config = dict(
    n_layer=14,
    d_model=128,
    norm_eps=1e-06,
    tie_embeddings=False,
    init='normal',
    optimizer='muon_variant',
    lr=0.00783,
    lr_mult_down=2.0,
    seq_len=256,
    dataset='wikipedia_en',
)
Each number is 128 + 32 x the weight over its row's rms, rounded and kept within 0 to 255. Layers, rows and columns count from 0. The size above them is the row's rms in percent of the matrix's.

# layer 9 MLP down (transposed), 512x128, rms 0.228, rows 105-157, columns 64-127
size [ 98  98  91 123  90  92  95  93  85  92 110 109 115  87 101 109  88  94 102 116  74  98 107  95 107 101 119  98 112  95  86 100 110  92 104  94 105  96  98 102 104 100  79  83 121 115  93  87  87 106  84 104  88]
[[167 135 177  69 186 119 110 165 126 113 145 137  98 152 113 191 119 110 135 167 109 127  88 162 104 120 142 120 151 131 134 136 137 140  54  62 141 101 106 172 180  98  35 176 196 129 176 150  99 139 128 189 126  93 144 130 135 100 145  53 137  80 122 104]
 [171 174  94 126 131 139 136 107 114 159 122 146 184 136 128 147 110 139 128  85 130 165 255 141 159 165 176 126 134 152  84 107 125 158 160 147  86 117  75 129 140 130 143 103 144 151  83 160  92  70 131 151 134 134 159  74 115 121 140 137 124 110 122 125]
 [163 115 116 149  80 114 129 130  96  84 136 156 160 140 116  86  96 143 156 120 156 118  93 154 106 104 214  79 164 113 140 128 105 153 130 134  94 173 145  94 125 137 182 169 156 153  85 180 103 114 170 144 125 113  45 145 129 149 193 189  92 119 143  98]
 [161 114 133 140 159 137 109 151 103 116 159  73 121 146 127  98 114 126 147  96 173 124 109  62 112 107 131 108  95  90  21  77 129 215 100  47 106 117 141  87 113 166 112 111 122 121 118 102 127 103 161 151 155 174  90 103 128 128 180 103  90  96 142 129]
 [104 145 119 148 103 141 116 160  91 114  66 128 160 144 129 148 134 108  78 153 113 122 127 178  93 134  97 122 152 140 120 124 112 108 146  48 116 109 163 130 131  96  48 114  77 150 127 156 119 151 142 141 104 136  67 192 176 152 133 115 145 132 121 149]
 [117 106 128 108 148  80 114 142  88 128 148 104 205  99 156 148 158  90 120  90 182  99 136 110 133 161 129 139 125 118 118 146 189 107 104 180  89 134 118  98  83 144  66  82 163 147 122 123 120 114 183 144 172 158 113 140 107 144 165 166 147 184 186  95]
 [133 122 156 113 176 135 152 173  71 125 138 190 134 177 143 143 173  89  80 113 110 147  63 159 136 148 140 120 136  65  64 152 163 154 186  96  80 153 145  73 112 154 139 113  89 114 126 142 166 131  79 144  95 150 132 117  68  84 130 137  69 161 117 104]
 [115 154 173 158 162 169 126 142 173 134 164 114 185 161 157 157 108 112  90 141 102 128 113 145 207 119 150 135  55 161 145 113 172 127 107  94 123  83 125 166 113 112  80 140  99 172 151 140 155 129 143 113 163 125 178 163 122 107  87 167  77 110  99 123]
 [140 207 169 177 144 140 135  98  49  98 105 113  88 218  98 171 142 100  67 170 143 115 152 138 105 101 116 140 129 133 160 136  96  85  95 123 114 138  81 137 144  92 131 120  89 154 133 136  92 125 143 100 131 144 109 178 209 165  86  60 130  79 145 133]
 [120 117  90 123 113 151 108  97 124 157 130 112 149 184  99 145 132 151 108 150 110 109 106  82 119 120 166  51  85 107 154 185 132  88 165 174 148 145 146 100 132 168 122 183 106 163 118 157  97 128 130 150 137 151  73 154 156  92 160 132 129 159  65 144]
 [152  99 112 118 103  89  81 137  96 132 111 160 118 147 166 141 113 111 136 160 124 158 128  97 150  88 165  49 139  93 139 161  70 114 133 111 169 128 171 157 106  99 132 129 104 154  71  85 130 110 134  99 132 124 152 106 215 153  76  96 149 151  86 131]
 [137 146 140 118 180  67 130 145 159 151 138 160 136 152 150 118 139 148 136 149 127 112 128 166  92 127 188  87 189 141  67 114 148  88  87 129  98 111 145 144 124 101  64 192 147 113  77 149  80 144 137 128 101 135 183 155 125 130 121 108 167 104 115 154]
 [ 89 151  70 102 140 190  94 162 115 108 150 118 147 143  77  91 171 130 139 128 229 124 196  58  99 112 154 139  96 172 150 145  87  80 124 125 152 150 112 111 109 121 166 156 114 161 127 132 146 174 123  38 111 137  88 139 117 159 150 106 117 103 123  94]
 [130 110 114  81 104 135 114 118 209 152 115 137 121 187 132 140 163 136 108 172 147 153  74 113 120 138 134 153 100 159 132 109 161 126 156 107 105 180 179 141 107  99  81  92 203  96 114  84 105 133 149 118 137 139 149 140 107  95 127   5 111  61 116 156]
 [123 121 145 128 169 177 117 146  91 135 144  96 116 103  97  68 166 111 116  90 191 145 158 121 112 141 163 114 150 130 135 160 128 153 107 112 131 131  82 106  94 144 135 127 129 132  90 112 172  86 170 154 109 129 156 155 187 140 158 190 162 107 125 135]
 [157 113 121 131  82 128 138 132 132 188 109  93 132 151 144 119 131 106  79 116 105 145 131 168 150 177 195  80 149  83 170 113  93 150 165 142 155 130 153 119  94 164 109 148 150 116 144 153  77 101 163 182 197 131  92 197 120 157 119 181 114  95  75  83]
 [139 153 157 163 176 148 119 111 151 142 182  56 101 117 127 124 149 150 159 102 123 126 183  91  98 114 148 108 147 146 128 109 118 152 172  95  69  72 175 105 127 106 114 134  96 162 126 154 137 223 160 133  85  86 146  98 120 141 148  57 140 110 128 189]
 [127 130 155 105 159 144 144 121 141 154  72 118  92 122  68  67  96  79 148  96  97 122 169  83 173 103 207 174  98 128 146 119 157 123 106 123 115 154 140 146 104 123 127  97 136 165 152 133 129 143 112 121 154  93 167 107 167 125 108 195 144 114  84 115]
 [123  80 164 156 173 162 120 102 145 169 113  87 135 148 170 149 110 109 155 143 119 100 142 190  85 141 116 136  66  87  96 135 128  85 127 167 144 152  70 152 122  93 123  69 111  73 121 141  79 106 123  81 158 158 170 126 144 101 122 151 152 161 189 108]
 [170 133 105 129 157 140 142 127 199 106 160 117 105  75 163 111 125 114 104 152  96 160  97 109 102 149  55  99 160 109 169 146 106 179 151 163 197 146 169 107 127 126  70 134 145 131 106 135 164 117 100 118 121 141 104 133 159 101 155 186 166  97 140 153]
 [167 142 145  96 100  99 119 136 119 132 122 105 131 114  71 193 103 106 106 173  80 134 213 111 122 135 170 125 133 129 177  94 142 148 155 168 103 136 137 162 190 157 141  74 140 142  94 180 105 167  81 142 114  93 105 126 139  71 132 141 109  61  93  78]
 [107  94 143 114 125 109 104 105 115 203 132 117 141 166 141 175 115  76 175 155 124  84 207 154 111 144 144 128 124 126 129  78 131 125 137 137 153 132 181 145  86 135  43  78 168 140 130 132 151  78 123 133 130 157  95  94 162  99 200 108 165 104 136 113]
 [140 151 163 199 153 165 138 156 110 137 143 100 112 101 118 107  89 186  90  95 146 126 179  57 131 144 212 123 160 118 114  75 131 101  81 246 119 115 124 180 110 124 123 138 104 184  92 124 118 109 137 115 184 179 171 144 152  89 148  90 151 127 115 164]
 [136 123 182 131 179 136 130 107 166 136 155 198 155 164  74 176 129 155  99 128 156 130 129 159  99  96 108  70 134 183 107 135 145 110 132 166  98 142 102  87  96  89  91 114  54 166  82 147 136 147 138 151  88 166 124 153 138 116 120 174 142 107 108  90]
 [138 114 150 139 157  81 162 133 168 136 183  54 102 102 165 148  92 161 196  87 109 107  93 150 106 107 134 139 198 135 102 174 108 112 124  79 136 110 128 131 157 133 133 198 168 132 153 118  81 146 135  82 157  60  70 119 111 103 160 127 131 124 105 163]
 [148  74 114 169 141 169 124  86 124 154 137 137 141 159 134 130 126 160 107 107 122 139  37 186 195  95 135 131 162  98 125 119 170 108 147  59 164 121  96 105 123  52 104 113 120 171 108 117 158 120 135  95 126 149  76 137 126 142 112  99 153 103 182 192]
 [118  62 138 156 100 161 157 129 103 119 181 142 101 144 106 160 126 143  90 104 107 141  65 140 215 100 118 123 120 115 135 144 131  88 134 108 122 144 110 161 153 124 110 121 127 114 125 140 117 106 136  78 163 187 102 106 226 115 179 131 141 153 181 113]
 [176 122 147 139 136 160 147 110 194 182 139 139 116 139 141 122 181 106  83 145 122  94  76  50 142 139 151 121 154 107 144 104  60 186 162 123 181 125 147 151 136 134 138  98 130 131 131 143 155  97  92  60 152 161  95 107 135 105  91 129 164 167 169  82]
 [199  73 108 110 157 140  61 190 155 121 120 101 146 120 179  78 127 108 114 134 107 115 127 117 177 164  86 123 135 127  94 139  29 153 149 134 143 163 122  83 140 117 134  87  73  98 152 105 141 126 159 117 130 115  91 154 108 135  91 105 115 161  88  99]
 [168 176 145 109 108 110 122 148 122 132 122 138 142  54 133 115 142 136 223  85 145 109  53 100 116  86 116 100 103 182  53 117 138 135  89 131  96 168  78 126 194 134 198 161 137 115 114 127  96  99 134  91  97 142 111  74 129 143 114 179 113 111 141 152]
 [ 99 174 118 138 199 185 146  76 110 104 153  89 124  92 103 127 119 137 165 147 146 134 101 193 100 109 120 140 189 152 107 178 124  97  98 121 151  98 120  89 114 169 169 136 150 191 201  85  75 150 136 138  91 130 176  62 153  89  89 122 139 109 124 131]
 [122 127  79 108 128 162  33 101  71 129  88  75 121 141 149 127 112 103  92 129 108 101 124 150 164 135 107 158 100 136 127 162 120 119 142 179 103 191 156 133 160 212  51  75 134 142 119 123 134 118 152 130 115 119 103 157 133  61 167 155 157 105  91 107]
 [122 107 155 132  93  89 148 148 170 115 156 140 127 145 144 172 109 151  79 121  80 169  47 148  88 156 141 102 132 147 186 145 145  94 194 107 132 140  91  76 171  80 181 134 169 130  96  99 131 108 154 122 120 204 112 128 175 155  94 111 121 120 121 110]
 [128 115  84  96 166 115 143 128 149 182  28 152 131  98 155 121 100 127 125 172 168 157  93 161 132 119 122 101  82  98 151 111  84 140 151 123 131 159  95 153 132 113  22  98 133 151 117 155  84  72 158 143 106  91 159 147 175 144 139 125  95 161 163  75]
 [106  83 154  87 118 107 167 130 150 128  87 148 134 145 172 114 144 149 117 109  96 104 158  66 115 108 117 140 145 179 128  90  63 105 141 178 134 176 202 137 140 188 104 131 111  79  94 111 124 131  84 121 163  85 114 118 203 144 119 181 119 155  89  96]
 [100  93 190  94 110 166 128 121 146 153 161 137 133 176 123 134 124 125 137 206 134 138 153 182  64 171 167 191 175 148 124 133 177 118 157 109 178 105  86 128 130  86 119 112  55 142 125 121  87  40 117 140 153 143 125  96  73 118 119 114 132 135 120 137]
 [114 138 185 109 178 126 133 104  97 113  89 138 133 103  94  75  93 158 167  96 179 110 126 112 135 100 129 181 111 152 121 146 131 100 174  69 138  91 135 151 143 134 145 129 179 185 107 146 142 127 137 152 130 120 149 167 108 145 173 168  98 124 132 188]
 [141  58 154 128  63  89 133 158 100 110 152 114 140 140 151 196  65 139  99 165 118  84 120 176 125 139 120 140 118 147 119 104 168 177 139  81 135 123 166 121  98 173  93 102 112 166 109 152 116 103 169 127 167 100  78 125 137 100 137  86 109 164 120 130]
 [124 169 110 129  92 124 156 136 170 178 119 142 103 156  84  59 121 129 128 192 129 182 206 116 112 138 180 135  76 146 145 110 116 143  89 125 103 107 168 136 146 126  90 164  74 124 136 133  89 139 108 188 159  99  73 104 199  65 133 113 162 148 118 111]
 [145  95 131 117  86 145 188  93 187 116 179 105 183 117  73 127 116 105 156 139 167 124  98 136 169 126 146 185 172 124 113 126 132 188 129 100  99 136 171 110 108 153  80  91 128  98 105 106  88 110 123 160 170 122 121 110 110 149 210  96  85 130 146 140]
 [129  75 150  84 162 149 112 133 147 157 149 144 108 143 159  84 121  82 135 226 131 185 151 141 179 166  96 138  81  82 146 107 170 177 161 141 146 151 125 121  97 149  97 131 129 170 108 128 117 131  86 153 162 134 141 113  89  86 151  81  92  93  98 108]
 [120 122 164 106 116 129 101 159  88 147  87 159 136 135  96 157  38 135 127  98 149 149 111 183 130 116  82 106 107 122 113  85 134 120 156 124 137 168 134 188 161 170  54 116 158  88 171 110  90 139 181 160 141  91 140 128 153  63 194 107 169  62  88 164]
 [160 147 157 149 100 136  69 140  94 149 188 146 134 148 115 122 154 162  76 121  87 100  70 166 177 104 134 127 120 139 162 148 120 167 101  89 179 121 182 102 134 185 150 125 100 109 177  97 177 154 120 125 198  97 123  92 128 137 131  52  82 164 172 137]
 [113 141 159 123  98 198 128 109  94 172 168 139 145 107 172 137 183 161 130 103 144 112  78 146 178 141  85 152 178 109 116 143  91 181  94 145  73  84 134 127  96  88 152 150 166  99 173 140 106 128  83  69 127 150 132 122 124  96 145 144 156 150 177 138]
 [151  89 146 117 161 151 108 109  62 134 154 118 161 127 158  93  77 110  59 109 145 121 139 148 108 122 121 114 181  98 130 182 133 152 164 101 135  99 106 128 133 100  69 110 163 123 104 146  50 145 130 130 135 102 124 105 140 119  89  81 123 117 147 141]
 [ 63 175  99 136 147 161 137 132 133 113 154 135 111 133  85  99 147 107 180  88 101 146 111 196  96 116  81 180  87 128 124 120 161 151  94 133 160 108 139 114  78 145 124  55 162  79 162 192 129 103  75 221 134 109 121 137 166 176 103 179 100 167 147 153]
 [162 169 166 156 126  98 119  67 158 126 144  70 132 111 122 176 105  78 119  53 168  94 102 184 123 196 159 112  99 103  92 107 115 142 145 104  73 175 172 195 153 111 136 115  96 132  84  96  68  99 138 123  82 139 134 109 137 116  90 133 130 214 158 125]
 [185  46 166 154  48  85 114 156 146  94  72 129 141 116  89 109 131 141 106  38 136 137  89 106 143 120 125 120 174 150 123  63  90 155 161  72 112  76 117 140 146 134 108 182 124 121 114 183 154  89 213 135  84 136 150 149  81 172 146 177  75  94 126 115]
 [147 149 130 104 173  55 118 168 158 136 133 156 135  62 143 123 121 111 162  55 126  89  74 153 102 129 177 110 106 197 106 115 135 139 171 112 111 113  90 161 151 144 123 167 166 119 122 146 150 140 103  66 136 122 156 126 145  99 143 126  73 129 155 137]
 [104 138 157 120 131  98  51 151  30 135 117 128 125 138 134 128 134 171  96  71 153 130 155 202  72 142 101 123 177 177 125 104 166 168 135 213 152  91 124 163 121 118 135 137 152  71  97 100 152 107  83 133 147 107  95  94 147 149 109 107 128 119 142 143]
 [158  71 177 113  97  99 147 151  22 175 132  82 119 126 129 111 163 150 152 119  99  83 129 175 185 128 165 107 116 153 136 152 146 120 113 166 121 175 103 132 114 108 128 136 144 132  82 105 113 111 146  68 122 108 106 102 159 130 177 139 170 214  99 123]
 [141 121  75  64 140 127 105 221 140 152 136 100 116  55  99 121 142 119  88 167 150 158 115  92 141 161 156 153 140  36 140 127 110 126 112 154 136 122 105 144 111 169 159 121 146  85  85 141 142 104 144  92 170 163 141 130  74 154 150 137 112 179  53 129]
 [129 114 159 134 109 195 183  53 169 104 102 137 115 123 192 129 123  59 161 151 180 132  46 144 130 123 147 123 113  60  95 188 136 182 161 155 112 117  90 130 141 146 160 130 174  56  66 108 132  89 177 113 161  95 112 131 113  86 157 106  81 182  89 133]]
# layer 9 MLP up, 512x128, rms 0.26, rows 106-157, columns 64-127
size [106  97 113  96  97  95  93  87  95 106 109 106  94  97 109  93 100  95 103  84  97  98  91 102 100 117  98 109  83  95 100 110  90 104 100 108 102 106 107 107 111  90  96 112 113  87  88  89  97  91 104  98]
[[140 146  99 149 172 155 116 153 126 142 101 131 127  93  90 119 112 151 135 106 119  83 158  97 106 148 168 182 143 106 189 123 164 136  84 141 104 166 150 136 229  44 132 175  84 126 112 118 111 120 130 158 112 118 113 112 133 104 130 133 126 138 163  74]
 [113 110  87 134 101 136 115 163 184  85 123 126 162 152 121 125 117 104 189 149 172 128 137  94 113 148 108 123 144  84 109  56 151  67  62 166 172 133 140 144 106 172 124 196 156  94 157 115  91  83 159 133 147 135 136  70 155  98 148 150 117 189 166  93]
 [175 130 127  92 160  88 117 167 199 123 126 103 116 104 131 107 155 138 167 125  92 183 107 120 126 110 138 125 145 153 103 121  84 138 139  71 143 104 140 123 141 108 122  82  67  99 106 208 188 152 181 143 102 142  91 148  73  81 120 168 112 159 129 190]
 [137 110 142 159 156 124 158  87 115  95 117 106 104 174 150 129  91 117  65 103 132 151 199 120  97 142 110  77 138 103 228  69 106 162 133 136 137 137  94 102 158 152 178 209 162 134  76 147 157  79 141  89  95 146 118 126 115 146 145 156 134 160 168 167]
 [127 184 112 161 156 143 131  63 152 114 118 110 129 118  95 140  98 176 201 179  96 185  72 139 151  89 149  99 125  65 106 110 111 140 122 115 113 124 160  78 124 165 210 111  48 188 125 168 136 110  87  90  83  94 124 168 175 152 102 113 131 110 118 148]
 [103 121  77 149 139  82 191 101 182 161 129 193 146 175 130 103 128 139 150 116 138 154 144 146 128 138 154 146  69 128  93 121 118  76 122 147 153 124 137 168 182 115 133 171 182 144 127 117  82  81  88 160 130 168 130 162 109 177 102 163 120 136 144 128]
 [184 107 139  96 150  96 121  99 117 110  82 128 144 160 118 108  90 185 146  89 126 132 153 133 145  87 117 148 171  97 156 124 144 180 166 120  76 127 125 153 124 113 205 154  87 127 105 146 145  75 152 115 104  96 139 125 126 137 182 132 145 112 141 148]
 [ 98 175 151 157 108 145 120  83 128 151 119 116 157 112 134  82 142  92 160 125 132 104 100 128 147 187 107 120 112 121 171 124 104 149 119 108  82  57  97  84 138 166 149 120 116 154 134  81 144 170 127 139 111  54  88 127 170 121 132 148  98 133 128 154]
 [141 103 114 109  83 140 110 170 105 172 117 130 172 132 128 103 116 111 111 130 141 189 156 146 159 175 159 115  83  87 154 122  86 178 176  92 156 142 147 144 108  41  96 133 132 163 110  88 127 111 110 146  89 123 161 162 111 123  73 119 102 108 165 183]
 [154 107 124 138 138  92 164 160 213  76 131 178 156 126 106  74 130 145 104 103 164 174 140  51 144 109 177 153 179 117  80 108  99 164 125 117 126 179 178 115 133 106 124 130 135 109 131 115 142 128 150 105 188 172 125 163 102  92 106 127 129 117 115  74]
 [104 142 189 120 149 119 113 140 121 100  94 158 120  72 170  79 114 167 163 165 124 161 144 111 165 143 117 206 113 145 136  86 186  97 133  92 122 155 140 113 118 123 139 147 146 104  98 124 104  84 125 122 106 110  70 181 147 161 178  79 129  85 168  79]
 [113 153 136 142 111 104 133 123 126 126 103 142 114  98 118 128 100 146 145  84 122 141   4 149 114 139  38 111 104 101 163 110 124 115  83 180 143 114 118  94  86 176 137  93 115  89 106 103 129 125 158 128 125 125 146 128 139  77 157 189 170 126  59  94]
 [ 96 122 141 105 101  98 107  71 151 107 107 161 115 124  71 153 116 113 123 164 107 152  53 131 126 191  93 162 171 130 131 131 128 160 118 194 142 116 123 106 114 145 113 150 133 101 131 131  99 107 124 164 174  97 126 131 123  79 164  88 185  82 100 101]
 [158 177 108 101 127 111 116 170 121 149  60  89 111 164 124  78 138 129 182 155 107 169 133  95 155 183  82 100 139 191 141  69 140 114  98 176 143  72 158 122 101 120 140 173  90 138  93 132 135 164 115 156 127 154 121 126 166 140  85 195  73 124 116 112]
 [176  93 131 122 183  43 154 113 119 151 133  99 145 110 102 133 106 150 143  96 159 156 104 134  68 105 109  66 183 105  86 149 131 134 190 158  87 135 127 139 173  94  59 118 178 136 126 102 236  74  85 139 115  87  97 109 103 146 139 124 120 125 206  89]
 [113 122 115  55 112  52 101 110 126  98 135 130 178 133  89 157  92 122 149 107 151 144 188 103 121 151 150 103  89 147 103 151 115 154 188 178 167 177 137  88 123 142 130 140 139 156 117 132 124  83 133 140 111 104 122 171 144 109  84 118 152 173 103 140]
 [152 156 162 111 176 164 102 132 140 102  96 180  70 137  82 124 121 143 122  95 109 133  99 117  87 120 144 131 111  88  88 148 119 132 176 106 106  64 166 181  76 169 156 114 135  88 134 175 104 125  92 132 119 120 165 128 112 102  92 193 151 110 112  78]
 [130 180 134  66 131 168 109  94 117 106 175  79  74 114  87  94 109 141  93 142 137 116 181  76 137 132 107 154 153  96 148 137 140  93 137 126 127  64 129 129  91 137 114  73 103 158 119 192 135 125 122  72  96  59 138 195  76 124 186 125 109  74 140 104]
 [102 210 113 101 151 109 151 158  96 133 108 128 117 137 187 113 127 123  91 147 117  79 105 171 142  77 128 123 100 176 116  91 153 139 171 169 150 130 131  92 143  97 141 124  88 155 127 101 109 192 150  95 156 110  65 136 176 165 154 182 171 176  93 104]
 [178 142  79  94 177  87 111 135 151  92  76 101  94 162 125 108  85 131 178 110 133 154 153 141 134 127 123 161 161 165  46 134 107 174 169 164 163 121 108 103 158 168 116 125 135  80 129 168  82 139 106 115 131 196 131 135 104 160 155 134  99  95 134 174]
 [104 122 121  88 158 158 113 134 140 104 145 152 107 157 101 110 203 125 112 127 121 202 151 108 106 115 184 130 129  86 153 120 157 132 189 131 154 125  46 109 141  89 150 116 117 176 104 179 145  90 226 147 110 116 102 136 149  96 164 155 132  83 152 141]
 [114 136 120  78 104 133 100 104 124  96 145 140  90 123  97 151 127 110 111 199  89 172 156  92 121 160  89 112  71 145 133 109 106  74 128 137 183 143  80  59 170 105 156 103 158 113 111 141 205 141 140 144 196 132 118 166 102 153 106 134  92 205 139 145]
 [160 112 135 108 123 142  98 106 134  98 159 129 128  57 131 109 153  68 123 123 167 138 112 110  67 142 123 110  43 123 140 130 129 122 157 135 128 152 132 180 200 111 103 123 156 163 178 133 170 167  89 121 175 148 105 147 173 142 155 111 116 162  84 132]
 [131 192 111 103 127 127 165 121 194 144  86 161 141 122 153 175 134 119 108 150 127 142  87 151  91 123 156 144  73 180 162 114 109 101 210 126 156 164  64  95 120 104 123  99 140  88 143 183  78 105 135 140  99 140 121 140  91 107 134 169 169 143 119 179]
 [160 147 143 147  94 138 166 145 161 180 114  89 128 163 113 100 132 154 106 153  69 113  70 187 135 106  57 116 162 143 144 167 116 130 170 127  64 200 109 190  73 148 124 189  78 122 175  98  91 190 141 100 123  86  92 124 125 222 162 177 173 129 134 103]
 [183 120 161 147 141 138  75 107 108 136  85 199 141 150 146  69 104 107  86  89 154  97 123 112 167 170  56 100 134 177 147  95  68 114 163 128 105 123 140  88 108 101 158 115 141 163  99 167 143 118 133 125 166 120 108 102 165  86  83 178 139 126  54 129]
 [ 77 109 163  88 153 116 103 129 172 122 102 109 123 153 186 124 109 145 162  99 115 169 122  96  80 156 143 154 105  70 138  73 143 112 114 122 173 160 131 135 128 154 168 115  85 193 108 146 139 167 185  75  80 183 159 136 120 173  96 171  98  99  83 156]
 [160 115 129 106 169 168 172 152 164  75 138  93 173 127 204  83  74  57 133 136 145 123 146 132 135 123  53 112 117 134  94 149 141  90 128 153 148 126 139 169 108 138 149 210  95 184 180 106 148 131 166 105 129 101 117 159 109 190 169 141 182 125 109 135]
 [214 100  86 130 154 104 142 133 166  95  62 150 139 135 132 107 144 173 129 154 136 182 139 109 124 129 113 118 139 138 178  80  93 125 116 125 135 106 157 123 108 157 101  86 125 120 108  92 223 163 172  80 200  69 122 127 103 140 183  84  87  91 134 154]
 [203 160  82 118 125 103 145 122 163 133 119 148 126 105  96 133 191  92 141  83  81 119 115 116 118 140 114 140 112  57 141 190 127 162 207 162 104 125 153  98 168 133  78 111 101 128 134 140 213 123 145  82 126 148 135 109 111  86 164 108 123  82 159 105]
 [119 135 154 104 110  72 126 153  89 169  53 144  84 117 145  90  68 103 127 114 130  93 132 144 200 130 116 173 151  75 158 124 152 180 156 215 183  99 126 106 142 105 102 127 123  87  63 126 201  97 141 118 122 124 109 103  86 161 164  80 122 157 124 223]
 [149 102 103 103 116 115 147  74 146 152 128 118  83 107 157 104 126 119 175 155 154 130  88 163 112  94 162 159 100 112 173 131 132 149 155 120 105 119 152 123 149 136 111 131 127  77 138 150  73 105 167 183 211 190 144 125 131  96  73 116 210 152 175 152]
 [ 74  89  93 145 115 124  53 193 156 105 138 170  88 140 139 123 123 132 122 111 131 145 116 157 113  94 139  98 134 169 149 132 178 172 102 189 116 154 170 154 105 167 142 170 110 145 218 159 107  63 127 133 124 111 131 134 153 125 119 151 154  63 165 141]
 [ 74 123  95 106 100 122 123  69 166 139  80 111 139 142 141 123 123 130  92  74  73 180 107 113 168 140 148 102  67 147 102 142 106  62 113 150  84 149  74  98 156 167  87  71 147  80 114 148 110  90 118 141 131 123 107 164 169 125 141 143  89 186 171 124]
 [141 203 142 146 130 103 119 123 114 116 127 106 149 161  83 120 128 135  97 166 136  89 135  76 163  86 194  95 110 130 108 123 103  95  84 136 108  77 136 127 128 108 168 185 159 100 117 123  94  99 178 168 135 152 149 173 141 170 136 174 132 130 118 109]
 [116 141 174 131 108 100 156 131 110 120 122 148 132 125 143  86  57 204 195  88 120 175 121 135  70 114 184 111 128 130 101 148 146 131 151 108 113 144 180 147 184 163 156 169 121 139 136 129 206 174 147 155 107 128 133 122  84 195 156 131 115  83 134 126]
 [152 199  68 100  97  68 128  94 185 120  61 116 154 133 141 142 154 140  95 165 127  78  74 186  89 111 157 157  83 120 141 117 158 121 153 142 179 161 134  99 145 134 148  95 176 165  98 167 151 117 126 113  85 124 139 137 204 131 179 119 130  86  91 113]
 [ 89 119 137 140 131  82 180 141 123  92 121 118 148  88 133 114 131 165 166 133  96 170 119 147 116 142 119 158 176 158 114  82  78 147 126 140 122 111 169 115 117  91  93 125 125 113 111 183 110 201 106 159 142 156 131 141 118 133 104 185 171 115 146 163]
 [117 148 130 144 125 157  87 168 108 124 161 138 152 107 166 109  97 148 134  98 153 149 139  91 148 119  81 131  86 170 115 165 143 150 130 163 151 128 152  83 211  96 113 180 146  86 169 105 132 152 113 175 150 116 108 133 153  89 193 131 154  92 110 116]
 [ 82 164 180 111  99 146 172  96 149 124 140 176 128 136 131 139 115 197 101 134  64  96 110 119  75 225 142 136 156 111 122  93 131 165  89 164 142 110 158  83 146 174 102 113 172 133 245 108  96 103  85  99 122 106 119 112 140 154 164 109 163 137 160 127]
 [133 100 132 128 125 109 120 137 165  76  85 183 149 158  57  96 137 153 192 151 147 195  65 114 133 104 153 105 135  84 141 173 181 123 159 128 135  97 141 110 125 109 101 147 172 100 119 166 128  98 151 161 100 162 177 120 159 122 162 115 124  71 104 150]
 [131 154 112  23 145  90 167 121 125  74 110 131 115 173 101 144 110  89 133 155 116 135 171  79 158 154 191  91 159 140 118 143 168 111 120 118 136  75 135  96 146 148 135 146  78 178 163 107 164 127  93 125  82  83 120 148 105 142 119 112 162 172  84 121]
 [158 194 120 136 151 137  84 142  96  79 121 121 123 133 150  99 118  94 128 195 133 195 138 108  97 149  58  67 150 114 145  66 173 136 125 133 168 193 144  31 131 105 134 158 176 134 122 138 163 194 152 111 148  91 141 161 118  86 147 165 142 142 168  81]
 [109 154 156  92  75 129  77  86  53 140 115 138 164 205 144 107 122  89 176 181 126 155  94  88 116 145 165 138 111 133  85 157 122  96 206 121 123 120 157 162 112  53  81 146 104 170 121 143  91 109  92 170 135  92 141 132  96 114  87 111 127 132 115 154]
 [161 112 122 126 124 108 193 151 157 166  99 126  60 100 131 129  31 161  97 106   0 105 162  97 116 116  93 102  95 150 170 149 124 157 103 145  89 133 118 149 125 109 121 136 159 116 106 115 162 122 143 103 151 130 158 147 123 127 137  95 137 121 207 114]
 [ 84  85 107  93  95 128 143 114 148 146 188 130 140 144 137  87 148 113  59 151 152 135  45 111 102 141 170 150  54  81 104 147 107 128 129 164 118 115 122 166 135 146 133 153 111 118 117 146 114 127 151 151 141 133  69 165  44  98 147 136 230 140 113 159]
 [157 148 108 135 144 121  94  73  79 155 141 125 161 148 169 112 114 131  81 146 132 169 153 151 121 149  95 149 118 114  70 173 151  76 180 113 150  98 131 112 139 142 142  98 138 165 158 144 156 170  74 140  97  65 133 133 105 185 118 132 101 104 191 113]
 [136  94 129  70 156 128  88 163 151  97 100 206 158 169 145  83 120 109 153 103 114 146 139 167 130 185 138 139 150 124 128  95 128 125 128  74 153 118 167 132 149 177 137 159 117 173 156 123 137 152 107 117 185 129 107 117 184 164 154 178 134  74 143  70]
 [101 129 177 141  43 119  99 121  96 181 112 133 115 164 128 150 177 134 112 146 137 145 126 121  67 113  93 125 114 120 169 140 155 116 117 140 168 140 105 122 137  86 122  97 129 148 135 220 148 124 118 147  92 164 132 138  72 114 174 162 158 117 143 109]
 [140 101  93 150  83 166 147 134 167 142 100 131  56 158 159 141  93 137 144 115  87 181  77 168  98  95 184 162 131 121 124 108 114 120 140 112  50 115 175 102 136  87 116 136  97 102 180 136 157 122 151 182  97 107 109  73 150 150 103 117 154 152  78 171]
 [148  78 146  96 137  86 139 129 111 118  80 105 167 118 158 137  86 210  90  64 109  82 102 146 114  62 107 141 170  71 128 114 168 143  52 178 160 140 127 145 128  93 145 163 113 145 101 110  94 129 119  99 155 133 180  76 164 131 121 145 179  94 154 106]
 [142 175  86 125 132 121 152 126 107  93 106 201 123 129 117 116 122 137 163 123 136 120  96 130  98  97  84  81 121 129 154 119 113 115 140 186  73 154 128 164 120 111 151 134 111 194 114 141 124 136 149 113 165 101 179 156 174 109 158 101 167  54 165 148]]